config.yaml
n_layer: 10
d_model: 192
n_head: 6
n_kv_head: 6
head_dim: 32
d_mlp: 960
vocab_size: 3618
activation: "tanh_gelu"
norm: "layernorm"
norm_place: "pre"
norm_eps: 1e-05
positions: "learned"
qk_norm: false
attn_scale: 0.177
bias: "all"
tie_embeddings: true
parallel_block: false
init: "normal"
init_std_qkv: 0.0217
init_std_o: 0.00485
init_std_up: 0.0217
init_std_down: 0.00485
init_out_by_depth: true
optimizer: "muon_variant"
lr: 0.0058
lr_mult_o: 3.0
beta1: 0.95
lr_head: 0.00443
grad_clip: 0.5
warmup_steps: 200
schedule: "wsd"
decay_fraction: 0.881
decay_shape: "linear"
final_lr_fraction: 0.0
batch_tokens: 16384
seq_len: 512
doc_mask: true
train_tokens: 137100000
steps: 8368
dataset: "wikipedia_en"
Each number is 500 + 25 x the weight over its row's rms, rounded and kept within 0 to 999. Layers, rows and columns count from 0. Numbers have three digits each. The size before them is the row's rms in percent of the matrix's.

# up: layer 4 MLP up, 960x192, rms 0.143, rows 256-302, columns 64-127
# down: layer 4 MLP down (transposed), 960x192, rms 0.0624, rows 256-301, columns 64-127
up256 111:513501457501489465526508464513546523478505496512470512456525490477482486509529498555485517502518536524520488516514473469496497526554483503500490489506470532470514507483502461519504488482485475
down256 105:489525502518486462500481486498472495493467484548542499505490484498468486477496523458498527480529496451504469510474537508503488505535517486541477519475505504486499498468502526508529498523476499
up257 107:491466491486495508506482494454468536471514510493502496486470502516512515486476499499490525465476514477481486508484536499471485449501471507504524527498471455480498458513516473542487508511486511
down257 104:528473488517492512494492477485468514527507515494517527549527498496490481507529446488491477472493485474475463520459495495496465489508507546531485490467514456491543501516498461490537504475498502
up258 099:539497510473488530511516510506476511501488519517500469493528510499456497486481522471518498502475492539442497521453467485524528519519533467464491513492533467462470486529508491527513473486486551
down258 102:479509511484499489512505501456491501475464484513519497558490468504524548548478555513510508466554495472557531469523479509524470522486467498492477497483525488513510447481492517522504491550477511
up259 109:475489544497523503553476447507471507459531485530510518490490511499501499505489515500514503503503482469482556461496458500455506483464512497517538441504464542525531474530448496515522471463490541
down259 110:462465470488516507463530522497494523497501498511486535473510517505499510455510508514496537479494543520522524510503505528464524437523546560481482489527514498491477507516501513507501482498479518
up260 102:492491513500508464503494483513482467523506424511492448522560474524541503489513479536480476465498498517500493470483472508506521495474469484487510481488512462505550515519500492510536523516497496
down260 103:508482514470464520489465492514486531539483486513543464492488490512475562488467475486453539482439501478490481503511482501493494525463474495507540487492514508509468489558526502478502526522514529
up261 118:451519517511541474541514506504523496460540482453494457527503509510508481523477512476466491512520504485487483467505481477524536522451472498483502520520503505472487515464544474504518492463481478
down261 105:488507519468514498504476463527525513548488532484541526502531476504513479481457465497518533528487542538500486524457539488478520476507465473504499488487533524525479528489476514484485504548497524
up262 095:490516480540516483522486502462517528475489495495478527456500512500538525482503521526455492512520510508488474438504474482475517481481501485490507495478502472534503447519515489486521544522527489
down262 108:484463506439526507447482538522510507483479470489512513499496519508498531514501531512485499527495493494502479524487552469529467534544458484534477500485474483484530467513498508535487535541516505
up263 097:500497532549470486508471518493477526497552489519564487465536519494510476523493514484511511534501475526500504559491444506503507508458501496539464479513518487499482483539471520473467459479473474
down263 093:502512505455516482503511501483509485501433480511480530523499496482496493506536501507486498494494499488535533504517545533537471481503546463478492489491507545470516480530484577466518512519497490
up264 117:479477482489516520481527479491453484519493504525506534524559563526507510502467481489483526528552488470464483501565473495492514482460541501523490455505504483524467516478528530461518480441497511
down264 112:521555507532495510447518489508514503504515510468450494518513518491529471517475485505476497526502493522471503496498481448457515510529498516542513474539458506493514460496496507517504482484511512
up265 097:513501501502522495561476529483516483521522481514489518475491471525466530499507501501507500498514501488471488483531518524460488489530488525546527479509499502481482546499488517502514498508500526
down265 099:477526525513517505490491476494448492503499477501508506497500531502470515482467468495482501493527489495486529455503483445500498468512521496504536478526491541508489459563562509457503510458496506
up266 102:455468504491509481507516557490483497479501477468515469511535513509501512490520488453499512502527514490536464525509472518526516509487502498529541504515477482493523483501548530507527543474434522
down266 102:488478492495476495516473512458487536558529474494508490492501548470552545549505496493564464501524517524494498457480492516487474480508531475459530485527495475493450522462516500528474523526579488
up267 094:495520474487466496498468481489501473527503482502514562543440476497522476496493546527504498498523539438512531507531467516499493494530505518498501482512460473526514478509527526513503495494537470
down267 104:531521493480517485489477521535525513524447462511458505523492481450520511508460501503490516521492542484511470546522516550505489533497477495491523506542473458514523498440515522478481459535487508
up268 111:479506451482454501534524480487518529497507484482512483505521558497487514512509506508501484480488482513487459499497498519504451511526485460496497502483481525495494477465502486489464475519488588
down268 115:485528491464483475506507512503543513499522491490494479464444513482476450495479479521490523491541516503495522507507533505503483500511538490550495497492486510487522538461478484478536483502530592
up269 108:527514482467512494555490511522506514496498518494520470498496530519483508485498499483542480506476493519469475501541458491494468493514502484510500466498500481499463489490511502490505507528490449
down269 107:495502503518488463488467497492510439477548562476526467485510479495461459481515463507532506464489506487492516511495507496480502441556487506505466485501487505496493466553480515517484537488510537
up270 115:502493467501552548554536522532512506521467457520486487497490454508481507522484489500529499563540498514530499448499453498477465465514535484534495488520483498507568486474466480503510482490486480
down270 126:483495505488521483538458526538515484508531474534482511436542506489510492511521513492485503564455516511501519476501515499487507506500495479528502437453523491500457482463522547505520537499532497
up271 105:490488481508520477502473500518507492507521480482491534517509518499505483503516486505543477475501532477510506508474565494518502487486488531500469475478454496546499509516447538505517466548480496
down271 103:535465474510482482461514492516532502523453468473454512521526507473483475504515529498516505525481516517540525489494508470471492490479541497438495512551476536523499510527541496471494510469522522
up272 074:535485516467545494506457524512523477464495476455498496505496542488500513524455445523507521438472526462499514492535516543511492522472473481484505482499502452568512478497513505479485518490484479
down272 070:529492492549508470527525489474512464526519533498521507493460456488522472500536521510538492516487451486552462452521464522563487485508508495483483542499474502478498513499511458514494467506460513
up273 112:472485494491493472498479525491530536505504480494526493484552532506502565502489499525498485478449491529559516523465476495508504442537499470535459495504516474497504480498491552470454486519507493
down273 107:512515483571486466502494449519516505492509436462472480473545486496465506500527505504459526510529463474499532514523506516460479486547487514490513535501532465531455483531464496494491472475501539
up274 111:507500522485477514488473492474505515535511446475467481484466483488517495514499471478552481553468511521529533513508491488531492497511536475525487484495556478522504502508480551531502489522489528
down274 105:496523509520515542507514498508461504475538488456458474524482491526475450485473558509507499537503419473486499459538465521489484499542514521525502509481472502497516460484495485519535501528530532
up275 039:480521476511472487512507493516531521486505492508501470534511583557519525533493518473472469477488520443517499518502511472457492517513478476546505460484496472498488477483520529482469475484469496
down275 041:485530535529511490517492506480549526507543501502473496494528480542510517476540525535511517534523532522487501521518504532554507477524506491531482512496551475477530537482521501515505533527491475
up276 072:555476502500488493509549559509518499538520537480520515521541506500508493503524496506568507448490518502479493524509478537515453492459506572490510468504505512468470492489527485494513438538469514
down276 071:459460533549515504467488480473496518452536428543456519494522480507505559509546519498541497500545472483511505533477461538518497513449542501502516498495484466510517476530482521515534479459492489
up277 099:497455493479520475522511501500447482519489450486493511568471510544510477505503567500520508473501499497466569495498489475526523517528529519526536499462493487489496475495521495468537474529530459
down277 106:468473493517509458475468471500547468475489494467508507513498502497480532492472500508491518487506473479542497484489479516533493552446512499498480438471485502546511506494486489484499546547540511
up278 100:477471504489486465493504508503502469442488499506509525507505472501480464525481536492475531500519490487478520495492479513516484455524503505445503531542456459531487486458478508458496495492547461
down278 101:504487506528523512484519491450462527483499495502429519530515533550517526502528555473515504470499455486474530471463499465510523476520494502507475523548518558517519485511498488527514484489482503
up279 101:516531509496534493501442517474485491463500496483540472519495528513513526474490560528476509467463477500494459533486524526528488486537466499438514526516519494488539467496535425483548500519493487
down279 103:449504477486521498473498453500475489515513545505503530466511513476482494504513545491506528494494539507479497503490478508431493549463496547491526498481493509525515540497488493513513488471520496
up280 093:465485513477494501476503495509490511494519500499544529507450553485498577483498518508504483499475472522478453501531484504501542507531493477505497515512482471494541517470516522533485491500485495
down280 100:497553549530495479513534541483465521501477476531441520463501496476495510533505462526515517525538514497493513508481450497494482521529494470530452488492474518474438484517507480477497474505486561
up281 101:527514473473520486517473507509484512530488496455501539456544563461501493499507513524478476495494464499517504494554460520458529474486527495491503484506504504500458498500518495506522506519508526
down281 096:529464549526489535530511486538519491472490457459548485512486479527500499501466462498499517456492504522514463496463482525506513497505481508510494511509516479490497516543510491495446460538465498
up282 094:519527480511483472509494539506500509516535511458524506514481516501481533490467498470534502518467546496495505486524456475489527456504490446543462477447499492521480536540526503512462539429448471
down282 097:536520508494480507494527507574482507464497457506508538495463500482503502494503538495476493524537489503480497461509501506509473516509523466513477463522512512474487531537468458499515477535481477
up283 080:466581484464486501501502488498516479499537425547497543489547512529491536529530521496492492498528504495489517498531507520504480489486518485500443520492525528515499464486512507484508502526523491
down283 082:533495513529465471499424534511492506522481542498505520507497471447501496439469493491506557506484481500484506482504520531457508504521496520459507486549504487527497522489519500493498503474464521
up284 090:545512480527483513539563465506509504491504500480524529502530513521471531459463491449477526501546512478486522501467528540504457476466514513483482528502472503500458436512503457503492499553509503
down284 088:524486518501464472552485506491531497488454499489522526510481488470505532509482509472496525494500510493527494461522470491455460529515492498510507498537536512501522503477488500508523508496490526
up285 081:492485486510446467441511492501527469521480513465475542526542483521489498478472484512505477510488484524520530489508444477496464498461488482493501448512489503504517484520525470482491539503499487
down285 083:510505510506516524485458521508469500505460527512521534478465523510440498498495450448492469494498495500460518457440562548487454480498475541495473518515495509526515497554510475507470467496517501
up286 135:482540534504477475529516486510500506510495523488484514504485508471488477476486464486458512489516516484527502492512520517485483495537476515514485553500502483495524495501527465502518453460498515
down286 139:513441501493495516485514513476475478523464525495536498499514479528495463491491495517496505477484454497483526517483385520470503505492516544509541488448490501521475487509510500488510467504489445
up287 100:487508514513475472548509487431524496462508488485500532540454508504492466510499555496497476520500501497550484460502494502495519523541535493471524529472548490474480556506464515527523497498533494
down287 105:502496501463527496491506510506532533505491508519525485498480501520499503492494521487521490513453500520482516472535510447538481513492548486477481444472502543487501493568504495506491520486490452
up288 135:485518505557446498507481516475523504508494482489505555538512542520519532509525567481469514504511472494492486488516501515462536515473507486481466507500483450550561516498459501487489481502496511
down288 137:524506512514486438477481459489500460514545515557490495486460509525491509506476491496505481517534514467511475476485536497494559550529492473518498505507475466524541491492498476502474521492477514
up289 101:479472501495495544535474466480478520515457508517503494510462552507504526514484535466510474500454501477470504460514498465541487502506499499511549508507513426514503464522517486475512502509508506
down289 095:504521476499485535505565482499482500520489506474506476492495487458510484484510458489491469506504477445516466548491505490529553470515528532543517511517518488496525482467471515509552524509488464
up290 104:500468508489495495488528447509533493513504469518496479540517498460514506544458505489565515497522502492550502464538546523496496524525480480561513515469505457480496457467508493485506503464499488
down290 097:516494518552500521493507510515506505491504510499503490465483469514485524498518527510509525481499487438483499475537522489466504468545510536530506501525506506566549510526494522472521498476487465
up291 089:529530492504498484509500458484497484544506511478540516470526513500507486502505513537539412508531508564497489472487520511502489487517517504491498528457492487512492521504475527471514487479504518
down291 087:508463473510479489480486473461538538526485525486426488536532487515528513512548504489516484524473479502469517523523519495487505523493495488465487468533518465515481448481491514482497495505501543
up292 113:497539483503498499490521515479495505480462471476488501502540517493483480509517514473534499520530462495498493506497515541502508495503525516526467502515444468532503475457505534527526531505503522
down292 113:487489484483508493554503478478548501470480490514500483511529521483512493510510469515472491489507518469502528472498472520532491506483505479458484522490490470517482528473493527509504533478512486
up293 098:482505476501499484527523520515501553482487485465475498503503504462502445477477471494503469546517494526508497525529511472471512475476477479474520514528486510537528566552504505563517495519510507
down293 096:498479507483530486491495501488463485524469513523503512480542489516498502548512522497475552464534505484505485486465460506474540490493508457515485497506487511489521513515483513510474557496514510
up294 112:475535476544522489512505479479487491481490547495512495475536509517535526494522500476487519553510477475511545522462506480499486502510511483524480541513479471498518533493480496496481475493507477
down294 118:483446481526454492471509477510521496529506555475513518478486493461499475511534442493517538475489468517489523540499491507528490515493534521491503485532563455500493496470502513502509509529511487
up295 129:497480528475484460494557465510464500541528562495504497507489533543548519475483503542450500496473510520489522524476510480483493499508541462482469517479534462456494499505503473529497504510518443
down295 120:490535446486460516520533497507528530496492529516548494542502481499460502502497499516473452504521467467473479486550475546490494476476516517517511487520516502532518463515498474497516482533488526
up296 107:492462494501478497500483477552490548492513491466477518502531493454508434505496491472467514481476482491538511484508549504520483491468475495505537526499477507502496507500511435503480473489475512
down296 111:505542522504521517464501495502520475488512460483461463499502501472474512477511515510485495485486562513509499464536545465470521511485502469440495489446458533522531511561504520531469503538489496
up297 098:486490447497484522522520497451506486499487447506470522523490493522508521491485533522509509495453453482501476508540490510487487518508507486491521455485493548521481499485529475505540502522519471
down297 097:494498529516479500520442510524461568515477493512515492525514472471523467521468495479459466473467510483478529512499476469538480591496498491489522496490493481501491444516473480444508446513492523
up298 077:485507476490495487502504518501477466510498473481464510564509499498540474557469494533484528485485509464488517509450515502547552498495494498527469524525538460530460487508517507466509499497488534
down298 073:530418507492503536495452504448514472495475510535514493488473513502449550521503496486501500533486484516484521496509521526476495501536461557474512480530503509477469529521500489494484486486510509
up299 081:473550509493486485515487505459493503498476491515515499529440507471493497488511502505475485511499483500501488468532542528478500491496501509472489475504540503490470524457490473494483475514508531
down299 085:524549502499557478518490486492548499520523473480475501499478532493497498512515506518537541529514497526509447500489504529472514523510542512512455523526500528544511441527492496503502507452504477
up300 096:491477492511483511517482510489502498487490480477491521480496543494507524486533428504512526494477484521534513485538484519518517504479488518494528476512479528507456518490498539504445509481488486
down300 094:504527493528532520498505536467458553519542495487527507499507493490517488530492490490502482468527486499524480517502505507454474537480430483512498478475524502498486500503500485486497457515485529
up301 083:499497493521508485468481529491487505550532470504483510497540503475429523481521508521532489470479472531480465499515507526475500483490491433508501491503490517527530503456478474509496525515471478
down301 083:508469542492488475484467449473485469489466512537527488503466505510496471487507499538475489555457498504509557527479510470515458537489446498478543496481500524480502476479505480445518554497498504
up302 074:487548477530521514493539460480521478451553487490485488503483454491495491517519469464487504495531526489525503514496484534482482525496534497514511522465528522505520477506504484494516475488492493